Each number is 200 + 30 x the weight over its row's rms, rounded and kept within 0 to 999. Layers, rows and columns count from 0. The size before them is the row's rms in percent of the matrix's.

# v: layer 9 attention value, 96x96, rms 0.092, rows 62-63, columns 0-47
# o: layer 9 attention output (transposed), 96x96, rms 0.244, rows 62-63, columns 0-47
# q: layer 9 attention query, 96x96, rms 0.121, rows 64-93, columns 0-47
# k: layer 9 attention key, 96x96, rms 0.123, rows 64-93, columns 0-47
v62,105,198,185,151,150,223,216,206,187,234,195,212,225,197,197,157,174,247,185,221,203,216,187,121,192,228,207,242,159,197,190,176,155,260,193,221,216,206,223,180,173,218,172,127,110,191,187,208,206
o62,109,203,187,143,195,208,211,231,201,165,165,175,201,185,227,163,151,253,172,228,182,250,224,211,161,207,236,201,164,194,197,230,132,195,219,174,194,216,223,193,180,217,217,165,193,260,162,153,199
v63,117,206,260,190,203,167,210,192,143,163,171,208,250,228,229,220,164,179,268,147,206,158,175,198,230,168,207,147,225,226,213,179,222,237,215,189,164,239,216,158,218,247,213,171,211,187,234,190,175
o63,120,215,225,195,270,195,149,222,236,181,196,251,204,214,266,237,132,172,229,188,172,183,175,220,186,177,210,163,167,193,180,147,212,173,221,206,156,252,145,172,235,212,174,213,210,215,184,223,174
q64,078,180,237,201,194,195,184,148,224,203,222,184,195,212,209,202,210,220,204,236,180,228,181,254,247,214,181,185,180,223,225,272,149,179,165,164,208,232,186,211,243,211,220,221,222,201,199,183,265
k64,068,185,192,145,219,200,227,224,243,234,209,209,205,233,233,188,195,185,249,247,188,215,194,127,193,182,264,181,215,183,141,167,214,209,198,179,157,217,186,182,201,231,170,185,173,224,238,145,216
q65,095,234,218,186,236,203,198,207,145,176,184,233,210,175,184,173,196,188,197,171,173,144,223,162,228,177,232,143,223,206,209,150,159,234,241,234,204,175,230,207,145,233,194,154,234,219,179,210,254
k65,080,179,223,218,237,180,240,185,173,188,199,203,225,205,173,209,231,136,156,218,192,168,221,215,253,219,218,235,168,241,227,211,196,209,181,172,227,168,181,181,189,225,246,242,207,247,188,202,242
q66,108,179,174,176,173,252,265,152,242,174,220,192,229,189,218,158,210,190,197,179,158,169,221,151,219,197,217,233,143,205,229,270,220,222,200,237,234,190,229,206,150,234,186,143,188,160,210,222,206
k66,088,217,227,231,204,220,178,238,157,219,227,180,147,255,286,207,225,196,145,231,188,185,176,189,242,228,170,248,154,223,172,200,189,150,196,239,189,223,198,184,174,202,198,231,192,231,212,255,196
q67,098,241,215,245,224,169,202,181,194,184,184,175,228,143,200,200,238,197,190,193,161,132,185,159,170,224,209,188,189,243,164,232,173,156,230,206,243,177,238,223,175,197,231,207,247,165,238,225,210
k67,082,168,143,193,205,222,180,177,194,260,233,164,221,208,211,197,164,227,204,157,162,226,228,208,160,244,196,220,156,182,234,231,159,250,145,201,205,196,171,203,218,191,186,177,193,227,125,179,192
q68,116,208,226,165,150,196,298,202,207,242,211,161,231,218,216,223,225,184,231,260,238,231,176,179,167,214,186,206,219,172,212,151,169,243,168,201,201,220,187,174,214,187,224,154,220,226,178,192,229
k68,124,173,210,185,218,174,235,166,229,176,133,191,219,175,166,211,227,198,215,184,187,200,144,225,255,163,190,174,202,183,245,202,285,176,168,196,205,212,232,272,178,211,228,133,227,158,212,160,218
q69,092,189,196,181,225,222,185,172,227,189,182,205,210,193,162,223,169,178,160,221,173,243,256,188,238,169,189,193,162,223,223,191,143,230,239,197,180,186,153,204,193,142,236,214,164,236,210,194,168
k69,092,206,238,202,192,164,193,158,141,122,256,197,186,278,164,223,157,264,238,180,175,144,178,231,195,190,229,172,214,181,169,126,188,260,195,217,215,227,216,178,235,188,187,167,201,227,234,168,196
q70,100,226,208,168,230,230,230,233,208,213,211,243,168,215,239,153,201,229,269,206,214,130,264,162,208,233,239,211,177,252,222,198,196,206,199,241,215,231,209,205,224,214,151,245,244,137,178,228,187
k70,104,223,253,237,259,220,179,261,227,159,231,212,196,264,219,218,217,295,193,211,203,164,229,226,165,214,201,208,225,208,187,226,190,243,196,193,154,188,174,199,208,203,202,211,172,146,208,233,214
q71,133,198,206,180,226,199,214,215,212,157,217,211,188,210,207,187,196,223,197,151,194,150,187,177,186,185,238,219,192,223,230,209,247,207,189,258,177,235,247,239,168,268,193,155,240,155,202,201,251
k71,109,132,173,179,175,192,197,204,164,225,191,163,181,173,192,251,172,162,151,209,228,200,225,253,144,182,174,219,200,202,167,169,156,183,191,172,247,179,155,174,247,145,204,234,167,263,203,180,159
q72,091,161,172,150,227,192,142,222,181,247,219,196,133,201,188,128,178,184,153,223,189,207,234,167,132,213,189,229,201,257,152,234,204,202,205,204,184,154,140,220,242,191,208,224,172,230,190,208,233
k72,095,200,158,182,109,214,239,200,221,209,188,189,211,192,191,216,121,176,219,236,177,169,194,252,258,212,215,181,214,221,204,138,178,238,204,216,207,245,203,232,180,188,195,184,201,172,234,210,205
q73,096,179,215,196,222,223,181,224,216,203,196,207,157,209,169,174,165,99,184,204,173,215,205,138,227,210,191,172,226,228,217,224,222,242,193,194,217,191,176,243,238,240,183,202,202,229,120,181,228
k73,107,186,174,237,194,224,184,174,241,178,231,214,218,209,237,256,221,158,211,236,186,218,171,188,209,158,196,185,204,207,273,217,255,236,146,154,185,165,208,234,155,228,209,210,153,146,213,176,210
q74,088,222,189,250,223,209,178,187,236,234,208,179,209,229,212,209,178,178,194,213,170,208,233,243,170,275,201,127,161,240,192,177,254,173,187,185,244,197,186,202,189,188,171,217,236,231,183,224,193
k74,089,185,197,160,194,237,208,138,211,264,209,191,170,225,139,199,218,164,230,162,196,184,215,183,201,197,205,231,203,174,194,253,236,159,239,206,167,171,159,203,220,179,222,174,180,188,253,195,182
q75,101,147,177,218,145,191,165,163,212,214,224,199,169,217,198,233,110,214,208,176,234,180,214,239,242,221,154,183,192,215,196,195,206,215,197,240,183,197,189,194,164,188,273,206,212,211,181,247,148
k75,098,209,215,232,166,207,263,201,216,144,215,219,275,191,213,165,257,181,267,172,189,175,215,190,201,204,167,197,196,237,254,163,211,210,199,137,189,174,164,224,217,213,203,140,197,207,184,144,186
q76,091,191,188,159,161,210,264,178,172,176,236,214,272,222,252,211,226,188,222,190,235,190,239,210,182,179,248,202,248,223,223,232,194,190,190,194,173,188,218,211,182,205,139,189,209,177,221,218,274
k76,090,133,173,222,255,190,210,187,241,142,258,220,177,252,252,210,200,200,172,228,198,207,212,201,210,242,183,196,197,208,225,238,176,261,172,174,209,278,217,243,192,198,178,229,219,248,238,164,135
q77,090,184,177,175,209,214,211,136,235,241,210,176,222,147,192,118,190,247,147,158,216,260,192,206,180,206,171,163,197,207,234,187,203,238,202,216,250,190,232,197,180,206,208,185,209,187,188,220,228
k77,090,209,123,206,215,173,236,198,177,187,198,222,246,186,186,217,203,151,190,211,204,196,222,195,171,177,248,196,215,205,216,216,216,216,127,221,185,199,190,135,185,216,240,227,183,187,195,161,199
q78,085,224,220,186,182,198,164,212,201,175,203,217,234,135,148,176,197,166,229,201,206,224,182,211,219,177,152,195,290,218,181,226,228,195,232,215,179,204,170,181,193,194,146,276,203,157,172,212,210
k78,111,245,263,218,193,173,190,217,167,236,211,174,154,169,210,217,223,254,113,193,175,169,197,210,231,231,185,263,200,153,224,206,149,212,199,183,180,216,177,237,197,184,185,216,194,224,195,280,209
q79,104,179,152,164,208,184,184,183,218,191,154,213,217,186,208,138,216,182,235,174,183,168,224,246,207,209,209,217,222,167,194,192,246,199,180,232,188,167,193,237,241,228,248,166,172,195,166,190,229
k79,107,207,229,256,159,159,174,207,218,210,195,195,134,220,203,237,252,185,138,216,214,180,201,190,178,183,168,251,160,236,215,217,189,234,247,181,204,192,201,159,211,227,227,272,231,190,201,221,168
q80,098,204,242,207,221,182,196,175,194,186,163,139,175,182,187,252,203,196,142,163,223,229,191,224,162,250,198,164,147,198,194,213,189,203,248,167,184,216,198,236,218,191,226,174,251,208,247,206,222
k80,107,217,193,173,224,209,220,160,226,150,158,246,250,217,145,189,225,216,261,176,170,176,198,179,222,182,216,161,238,195,224,197,231,209,167,244,204,226,260,230,190,211,207,170,174,177,194,162,246
q81,107,170,186,226,227,213,153,227,187,182,195,247,186,219,189,181,184,245,189,207,227,137,204,212,222,198,158,259,194,167,190,226,199,153,214,174,154,185,200,230,191,156,189,250,205,165,215,242,169
k81,094,187,199,193,193,241,180,219,181,229,202,191,149,232,252,160,176,190,208,219,182,202,200,190,199,205,227,260,213,242,151,184,177,186,157,158,162,167,138,161,192,156,196,214,201,239,218,235,151
q82,104,180,191,221,200,199,224,216,250,182,216,183,246,205,224,259,196,170,196,257,202,220,194,250,221,229,173,211,173,169,253,204,195,233,139,199,247,240,215,181,211,171,178,185,179,225,185,199,190
k82,138,181,174,197,178,214,261,170,231,168,189,206,257,189,209,210,179,196,248,185,191,190,159,141,190,174,214,176,199,191,224,211,247,225,171,231,242,198,247,263,150,224,198,167,223,151,238,178,238
q83,103,227,188,201,208,197,189,208,154,179,175,200,167,204,229,193,206,184,209,209,182,157,197,196,205,133,211,212,184,279,158,176,209,182,168,265,205,160,247,234,215,242,193,235,119,178,197,176,202
k83,121,204,199,231,234,258,165,202,206,275,236,179,163,182,267,167,213,196,181,237,234,241,242,199,179,230,218,228,208,177,203,172,162,169,212,179,201,160,164,150,216,205,183,220,211,193,154,230,173
q84,094,221,253,139,239,210,188,205,162,194,185,170,218,190,237,161,240,231,166,223,178,146,244,177,183,237,162,185,217,252,196,205,194,194,184,217,210,147,220,216,221,178,253,194,236,197,270,195,209
k84,093,215,190,153,248,242,220,215,157,174,175,148,203,260,218,246,206,144,214,214,235,177,197,166,158,222,242,225,223,216,182,192,256,238,217,202,192,178,171,173,176,249,223,201,139,170,227,240,181
q85,106,245,185,202,234,239,177,220,203,206,211,219,182,202,216,190,161,236,244,202,196,162,199,192,225,246,246,231,144,216,192,215,254,158,208,256,194,170,183,182,180,199,181,209,134,167,267,200,174
k85,113,223,182,159,234,223,181,208,198,202,216,203,164,246,253,182,194,222,184,216,201,179,257,193,255,198,202,223,236,246,189,169,132,175,197,193,174,181,155,143,237,149,217,261,201,207,175,219,182
q86,099,205,162,199,247,198,251,163,223,138,193,202,180,172,154,227,168,183,161,258,171,224,134,194,191,178,253,200,217,224,216,227,146,214,214,196,163,203,227,186,180,173,205,195,210,211,239,216,244
k86,125,203,156,165,177,198,225,193,255,186,221,207,295,155,185,216,196,207,248,207,192,176,192,204,189,202,185,158,210,177,261,202,227,259,174,236,197,221,265,234,181,216,218,149,191,174,223,151,256
q87,127,215,190,220,158,207,220,176,195,173,190,196,251,160,209,225,148,161,230,207,209,200,197,215,209,221,206,149,186,174,255,159,211,249,192,195,219,235,249,216,222,213,166,161,216,193,245,176,224
k87,126,164,181,209,138,207,246,193,208,176,198,200,255,144,191,194,222,183,184,205,174,194,175,234,196,223,213,151,210,197,258,215,183,181,153,188,192,252,261,213,200,177,206,176,170,224,223,172,244
q88,095,193,175,211,171,202,200,253,226,192,171,176,194,181,198,146,140,207,197,215,186,219,194,242,202,185,183,216,232,155,191,171,222,247,237,194,206,238,229,197,198,168,229,122,178,172,151,158,217
k88,099,177,203,159,196,187,255,176,287,223,184,236,242,252,143,159,168,174,188,176,208,209,199,209,186,196,203,153,214,227,187,175,205,209,193,233,185,199,230,207,182,191,205,180,213,221,216,144,231
q89,081,185,222,235,224,220,211,189,173,229,165,191,170,169,243,192,155,168,209,264,210,230,244,237,177,176,184,215,181,173,222,215,212,187,230,246,221,225,249,233,200,202,232,211,208,159,211,189,233
k89,112,203,208,190,211,184,177,203,151,226,205,179,134,217,185,184,181,241,210,203,193,194,156,163,162,235,167,236,231,175,171,228,139,222,220,181,216,145,165,126,203,198,221,215,195,239,205,226,133
q90,095,201,209,256,164,209,120,199,216,158,215,213,165,218,201,221,199,179,135,206,171,177,217,207,187,196,160,190,196,241,236,158,159,199,189,219,222,158,178,193,272,234,210,162,186,263,195,154,225
k90,088,176,180,200,249,161,130,259,217,183,203,177,127,201,188,183,189,241,201,212,233,161,250,160,182,207,245,150,178,197,204,196,200,187,228,195,211,197,157,239,259,193,199,206,171,157,190,221,180
q91,107,235,152,237,182,188,158,144,156,177,216,181,243,211,166,200,148,170,178,203,219,216,189,192,206,174,192,191,192,150,178,154,157,230,205,157,123,195,180,198,237,203,234,255,223,232,201,236,216
k91,095,159,192,193,255,223,228,199,228,236,174,184,220,241,197,174,166,157,217,152,172,140,231,166,158,202,173,154,175,244,198,231,207,206,214,256,250,183,196,208,152,242,205,230,198,163,169,217,172
q92,090,226,159,222,171,195,164,176,202,234,237,191,192,244,203,174,211,157,235,178,195,225,213,218,215,214,224,234,196,260,151,162,207,206,217,191,191,170,183,213,209,242,214,205,226,249,244,170,200
k92,080,214,176,208,143,207,225,240,184,200,165,208,209,141,224,238,233,160,238,244,187,200,200,219,183,207,157,223,178,174,241,235,208,146,161,193,199,140,204,187,218,266,177,253,209,195,186,215,175
q93,095,217,191,228,145,185,270,194,225,164,222,183,235,170,252,219,199,199,215,159,160,158,200,198,267,214,206,255,204,207,240,280,208,163,177,175,217,169,234,251,173,211,166,261,209,188,201,195,220
k93,100,192,194,159,169,205,227,188,149,177,189,204,236,201,185,169,171,198,220,235,185,203,154,211,224,179,211,185,163,228,196,117,259,219,196,235,203,201,214,138,201,191,263,149,232,238,180,194,197